config.toml
n_head = 5
n_kv_head = 5
positions = "learned"
dataset = "wikipedia_en"
Each number is 500 + 50 x the weight over the matrix's rms, rounded and kept within 0 to 999. Layers, rows and columns count from 0. Numbers have three digits each.

# layer 9 MLP down (transposed), 1152x320, rms 0.129, rows 2-42, columns 160-239
478465422529470462542531557521494591515450502407526545546481537569522536517491533525474345475599415502537573371432555428468485496349540507422463430446522477486467511536416558458478469543551482552485545560482541464501428367473583497506479462
506593456509522496490512458393528539570571470450484449523505605482499461471571514422510489477499532544480515516511494462487487514492495485546507559522433451616574455552526511555469464531512493513484568477369494534496482440508533482501478303
568613527406470563538566509513488557572571482474518493577533508575469494439498560538555445606494564463412486520467536498464431519404492582635586414410507567452492621554463523498543461455573428495485452549474532558491536461538531551501417461
458571521472525428559586546536551443535537572468463553460508544494617512434459483607464451513472508402407504597483561442522518515484465508583515450511486495460483436564451491451476476470504537452453459445498472510473460527571514544510405489
519398499447532502470513492562574514454518404566502529464511486540473524538518506472497406471489458547514525434439526496472542449479516462575441413540461626598496489462508526491497553506554513540420473503534509459374408509460515548541454430
474463507536533504552521583585510588557487481638585439431456407455410486550501524501574524461404488550429517553485463446497459426474518410541466537502468503620591491555616494579461511574471536543548448494491558486516469538437522456509510546
543435504545475504497534421431563451562583488497453512405468521416532549534569444402521468431491482608487499577542457557440517499532546495498536488506536466399581498492520514519393470529426487539511435359443453477577463515420589483399416551
577504439406581590460498485549567537524467458486464549475540548478414537487496513548461460553395503570525438500420509498479565554559576557453578442516410481514479483456534548543475573492511561558457682485528567540489451512470463459514423467
494451567484516479436462453490509413508480524650521491518498501525505457609504523529474576513491430461536600465458480566546498517492515517447519512550500441500494497515469483512491486531543493503458568427605379441503499470497548502485580429
576464583622506515544516518386522546571554433494556382463515494465537534455487573416471474488486464496534472521504464484495547576513516472446435448506477528440493522418532504493531472432480527499474579554428514509447521434454522424378496458
478496504448579467517552532471517502492473527528465533486423494543550564482555483475475369436470548485540496373501498539498403436481462530462561555562483502392426475553484444517506561486468517433528478467502522413513448505542523596528535487
478494506468486500516413525488591462454492500461498474456472558508551524458519484458452392577480508480439437501564446504510473535416518466509544520471569506537468458582537545478531480491455627473441497502538498444559559426589512431477534585
452598424476521516612449431524545520446491474539502501568557543436509401515564579444427522426341474491480498517473530482559484543560511521485492521512556490478550526482480393475474434426486438512504523462451481492589484460488524550481457595
458605568488592439420450481480387481479591553482504421579513445517458467586524501594518529387499488525557565504515505535518492479478498429513463496507501582464565463545467494437442516414503449508515382410563534621478508420527531564445567544
515486520408526484607497505477536419465508484495492509477483457402359411438455565558609590517418517532548406567553510530503497447520395466467516585494454483524475563500565516515490407488496539465509549554518387552430522448481488454407466512
438570499604483431535563521509492497446519496564510505518525476519572495532432559511471564457449485430457518485547504574528478513509447501419448490540545549499505524456580502387562516405446564429494485517506473566527579597468513541525540539
468499383516537606496527551516436451509584465529473511526469413584490501514448491516490562493590503499405439480444389512548549529487525501488522526619460441510515433525480509344441425385537508504456514449477510448494535476572498531547463472
497524534442563497540527372512430470415470462491485561455543494515573487469440522453502486577430439392566537516454444432515465516545469506496470535478499477573418548443471475551567447585534417427495375538460585552523543541501493510413535513
512603419434446486503496517443439481493471574429548600514498440438445552539452506513499609482451554520579502462523523484465503509405531458585605519460484445542602396465497623560559501475485512443526481495463565398621465500531512484486394573
482496472518436485483570496484462401434366472572436493550562465542497518434515478485582533527574508458448487526581461561534431432496424486560556502530482503499564478594448485551487579475445478530459492546479426559508474493558480479578574608
502482592430513474559583491549454474503487489468518528489549444516519519520555469564488469456526419546481588439568520528540536518572556486479457491494485449519516578468600539545522521583547503493512564554492488513484468534484484507496575440
505455540500501454538526513610465525540490488455534468533499544499532415555524543431463558515516477541529486448504405581453488598505549488512502495612484487520430436544576482517509437428425457462505396488538467562476553473510503498514517483
567464424512510532586494561497474541389418538606505542594504511393615524537509530501413513419490459488627535535556507433394397383520564518495544483390513467472514563567442468568491530484576529529545538592466455601430445478490480452502571599
506569524580519452526581498476443486491534432516452537525544604540490428535446495580456479516528512478538489484567471471439456481391454546372509574538528590403647513409540433516514514485544520537427462471478496466445483447522476516607543520
502424525650503500617547526519525468529566405434551496454468494504439504504517428481464561480563474510422569477497486524524483488548483513553534488460522536483513464470488502456521545568449516505445404493480475489558529406523519516480491448
455438523444601480415515534465489461593551529504455483500518500479584469454446518528486514538487470484505579554504578513501548493623457497570468450562486509448435500562457552453565547515391519480467539505492589435458453541456531533489490481
494469515463557503453547482503594486484461454519510483464499526518400492585349554544571480409526548482544558536428490458442556385503470496540510436468481515488561531508532560579521449532599629358473472427424511561552519395460373490428559553
559454561530425470481465546496473538422490493545510482399493474603476494530590501551492471551384520456510480513429486522537450495509458518527516498490520551573459545507484582479342581593489508570518588494493549445610573445459455461423516300
454455553430519478500499492572531536537528475456465522439417404499473512534478624542418501501474371473455516484486518484442511481547517462542435447495451493562520491443501525386437536480530590493448537413566488517528554456567543517520470450
525533473551458568508489516519450497571537515425463603472557504519555464537469543557547463498548539461428443404429544491467505481545526506547610482472517483480454525549469439444537464500532507456548479473516522509563495435469506446519471531
479593517508569484497469603566460509522532491482567492431451489534480447534476536421525548627432505519547532453574493478461492499522521473538453507541503497538534478478559520485532527518427531462543536472438526504512551494537516436543469408
502449476549549489501522466402512512517422489478528522496576495567475576576475492459429517494539448521404480485517590503468443490450405495506455492489446460519569509585475449496582518513538413567458499542523517445507478546539550465532487459
514426548467493489632464547534455506449563595463436559518541447487520498602500458542532497495433502536501504276455460559433514510586454448488533453559457619506543569514452478442492448508530512561443518521542412532582528527498460575474451501
553557526495531557520476525554507517492470434524565546471471449454470442460523509493519408451445502470541518538494490608502459533522498456554479422530544553481507493467464543452581490493534567533510464440542443543539551479519465531467487492
481509534470557544483528442509485480428497565576512509492538426594506537417446457465519406471479444363445480370400530494599513525464616510478470447546528505419496416529474460567514519551486403547472497474503522455428487426562510434488571432
626420478477480581559527485456537487447546472496491369530547456486438444433522501430459456521438535475594432454512487433411523475511486515442487381489486500494515602433491479467520407533405503527534521443521480475564525529562530573491474406
476499465530477523453504487489559538374432498524449569445477446463423519526414529480457479382558568543598425554459466450553497400577593487456475503518532545447544527489463482445368470492447552524532453631465465579494399429511491476454544482
565433440592463448461508605534463574441444553518484445533500520447409576424406467470410567517573515559490423415490592507551520477527494479383455487556434496432521552524515518577534456581547481523482593520607673530474516543581493541507406429
484573513502490523459531474467488582578468480565520481450462481571528504520493552552526511563407569447565525581529458455566541429538531508495553503401481441524479614517488449536489535428492506496500403462548514508433429485401507420561536451
572579572500476525494510563496570517416494455472537506528579420589454467531494557451332453579474548449482539490495485574492371537602503505528556518492501595531530506502531542576508566461567603490531528473420491511436508535487492479510509600
396489465493496434531447554497522533467540386490523582473463504566442498471531538568557509454584514544521419351507426579522573498444444453516438497599553504532453558455542534586577565640405601528472515529443558503423573507561496461500479443
# layer 9 MLP up, 1152x320, rms 0.115, rows 3-42, columns 160-239
448475546493405466409499558474516527483544586433508475483470438463465419483560474471601542473426490541519552451490495418464523488425508471459478525518519591578496541523491463531424422570564508563516523533475455554511508537501411627511471529
448487421540431591515426520526527481478502582513565524523525460516579447467485479482556488440525511460496500505464541522457439508502551472470521472497550508541542476544458602554443565472557501394520542404434441466470540469482629456489503544
572427564505614433442490548462463473495483502534529435556597459455595527426528494496480551426516565530516521471587441494526514547509544574438444532543454494463439474558596514399474529571525554529484431528512463479506498452503572500529512507
492522466536389498462462487490407449402531515515461495522500587479560466615436508456473477400575467447505523502547523524498508449412533530449581505484416477457481500364510537457539506575538525475509458494433471505506438470485479504563463481
518480499522463375429585541535520483555459508473519499461576504489461541538470473495512499523527485476492514508462480462529466522547472484503529534457475463574515578511508531527416588511631428485489475611513561436488431529526516432559551419
491548536476530519516526431499542406496394523522500623439537500526454606497534506555561577562523537489483544469534499544598443487461449497510500477545440491648544496475526564435448509458492456441490449532543591550539503473498561472548457514
477535558500476490520484531439510473582496569470537511548464607610520524588437541412507497628425519436523531498501471543444446498498494579516487538489570455526540474489488533486580534421516473569507568493542463461539563432493475475528517541
493583486582603587559447465465497450547482574520439535593509439574440490449523516478556454526470495469481535414557484422452408527430484477483518449527456458504516538581487524562547433497466495531566553426533493530575473523513463502532577488
436568420494424510493513524474394483446442460478542506522520429555462481478409496499476517486497520452481493596493545433539454442451509513572482457413489463491443437434545451485529408496527514492514446546506485515564510468523487538541507560
543594461500541539528492484487453495518538458475483450374533475421521507481512625434495606436499547609509576560538466532463483547505596566551451457483519450531474598446463532536477525605445442467551581498472610511483374509480576521453538517
512507507500530406457507459502412456457474454477453555534573456545583533527515414498541541496519475409523546516409507503518496508402497518457477416460541582542487549559475455577575529498387494553420561450504568480482495451531536498512490454
513527565496437541447483567573461557504494507515536540614471542520432518494567522504425486429541490487429510505501451470553490470543467534514453565410422552493427513426541501593437505449530473538487508441498598558494419437405554485576603427
561433458454420523479485522484403527420460418493512462519508564650454485473420534517502526537525497527563529499451465543557463515508557435459454573480469532575513477396467508566449469532514526461538430485451590497510528459541361530545468512
485488615461533449492577443411468495546506483555454495502502482502529500454497437489492525451508568492619599538445507520537401430465460487458534488476529468488460599491532535555543509430478554433530526508532437481545515490575474498476531532
436519473457569565436545494425476469444509420532436512429470443461443458442478595456538586571569453468558524515524525488501471599472411438447506558517572453547509516534572507491485480580512456519475545438480455471465537512551503510430596470
512501510575533539528482389472467590489439448570471475478524469501531497405472521497466491367524493564451545510579471501546483514470481524617466540521519527557628606493533508591448588457499469532481492521543447489512400407492553446510476437
495525567485620525538478460532457478530402536548415523514610428506537418477549478494595457463530545503461433588514468582545546442447494507494461458468514482534493514520478487426545529484485458473570563507515495515518632443467541445532509464
537527468546569400541519486549497489505638530530500428476445473509535536520554411489491473468485479416582502560592474523510450476518557497441518514515514504503521450571466507561559493563457533480433455519470528487604584565546550472469554455
493492447546529564486614569533497460477433533418487557523486470465452479429496579472491548536525460523415493485489535519509559571509473481392496478476585533511501628489495480461495542425530409505488499461470474551434485560517468454527446386
536464426490545444474491482432465480493463476461519449451479490479486524518515514446571483447506395622519398472523557625495466409490560518478422454450522517449481450575449474477456565493516574563602570546504545585517449554519532414587577407
551415546411520475500486469424464493485450499485456470448453513518445537472490569495501530547467440465427494415557529513525458459519476560505521427421476550581502529454491553555421577552478467461571505506441541465474481533473475491490546459
460498471535439638500501499502434477389521555477464472586535490537522545547508558373579495487499475495475558501420521481534426543495493581501510484464530437522560471554517544588542454499452480511467461540367464462466491515554533539527610495
572535552511524426442478602551537491547537542536542555509589476463528515522508468456461484479478456522484530453550555480568549494458452600498485562565442553428455423484456399445540470537483490426533443536544447547561514473495523453490493502
432483512466565488458536472606436497491461479465530571546541490493545466485437497515472542517520466584508497559505459460428472417478456533520398548536468500494544421508428478407485474574491521518481497537437452558572498442537526446512606524
470471494542516500441518503451509519542525477481543544537536514418510566464383465541506432443474570526489539499516482536509548527530488431560523500515440510606468512579526484489485550549433493555526462512523545521497500491425482523560618533
469478538512498488562520430538474381460568487620479412521500520556509483468485512501434544474597556477492458520487475469439559549458530547445524516535579537527499539402578463557525457551514523534568672531503498476509559500518571490520503530
547399463497429483441505521539488555510448470512559584499589575525496435487594398536529446497497490509493507526424551514470512467424537518438449403333475504491509524466555529474469499578470474555434471425460638514586420477461456471510419386
466525457599527446471546538521494458490443429418457527522432524477551500475494562533389532405483535534511532476501452496452436511462461511570490495534499449447514526480459441431469466485511533563415469482492486512451546474534478510571437559
525499495483584502512533473449576479415538436572606486504477439482448489534441495541465501651528498502567484532545448519507557438540475438524543513408481502560514532520472538540571502482486524418401509490445545522498459536496531536497525512
551552476486526471415434428540567455542422442464503509499487447530561540531500478509456460579456491551504435484492432520554481563481465548388475505545479538488532463464493569479527568583435575516544446486470467475497529467493508509480522437
456644562513555592539532507520481334486457552462507521498457496480419512452505409537524473427502500549482658504536445495545527456500503495458472508476531461533499438470545531537569432556470472468443494536450465473510530539474517516573502511
472520543434412510494526501512507501499428480462590574503523515542481545544379502521552582426570459422455409495571427512431405515460538491443451495539573467568403442490476484570537534442456545452450552500484465411460476465427587518565520511
475480552554519524553493498599397483441521477486561426381523446437540531576562495568469531505535443534512561491535474511519487478453593587433478508487550511517416460534520553489504555488469510502575538503468529479446510472568481429564484523
501451491516409492517479485485463521446538434614588526487486530534718458497442537466569474516512563463478581470515537541556428517520458543478425456493513496455480491515486463510534480499498422463442533426491494583483601539481505515467588535
503495478527544524420533531503574505449524450400533450513434520433485533453486488515441588635484481557449534483517518566592570501498601353480534434523514479428432480517461483440481511581491477592442496566497596544438512438563475494516542490
413462419542460546454480489520457468517457452475460505522513459580539508501494535541515540519536493537537473514395474417528584565407480491527485480624544490566477440526504483560513390506491477478504499521561478503530503435513477474515558449
532554621521516511548605481468527584449453446533485451463484497477539441413481523456468505476482541411484492551543491469487479514512479563578515519490483576588501496588598453549522403463538488474479519505521509503454457566418431578493459467
485462524517535465504473548409446431480491524480536484494521441523513573413511382551457550468532465433519470519443515528457542479560467526510505407578505462539608574527451529550421540516585498518461458486465571531529462444549491453522452510
484455534578445364581627490464502445502467423537503435494480588447459591485547520496479521507596420412454429506548428458559454488553435531456407557510487517548614446508494448578560393509475500546569461486444521476583537488554385471451485527
545496530465504431464517454476596523623466513474500462515509475450503538510541408525452581498498632474478504430522499522591536525397394528433492578449487505521510468479575387562530515429536529481494448443428400481458531491462522514546635471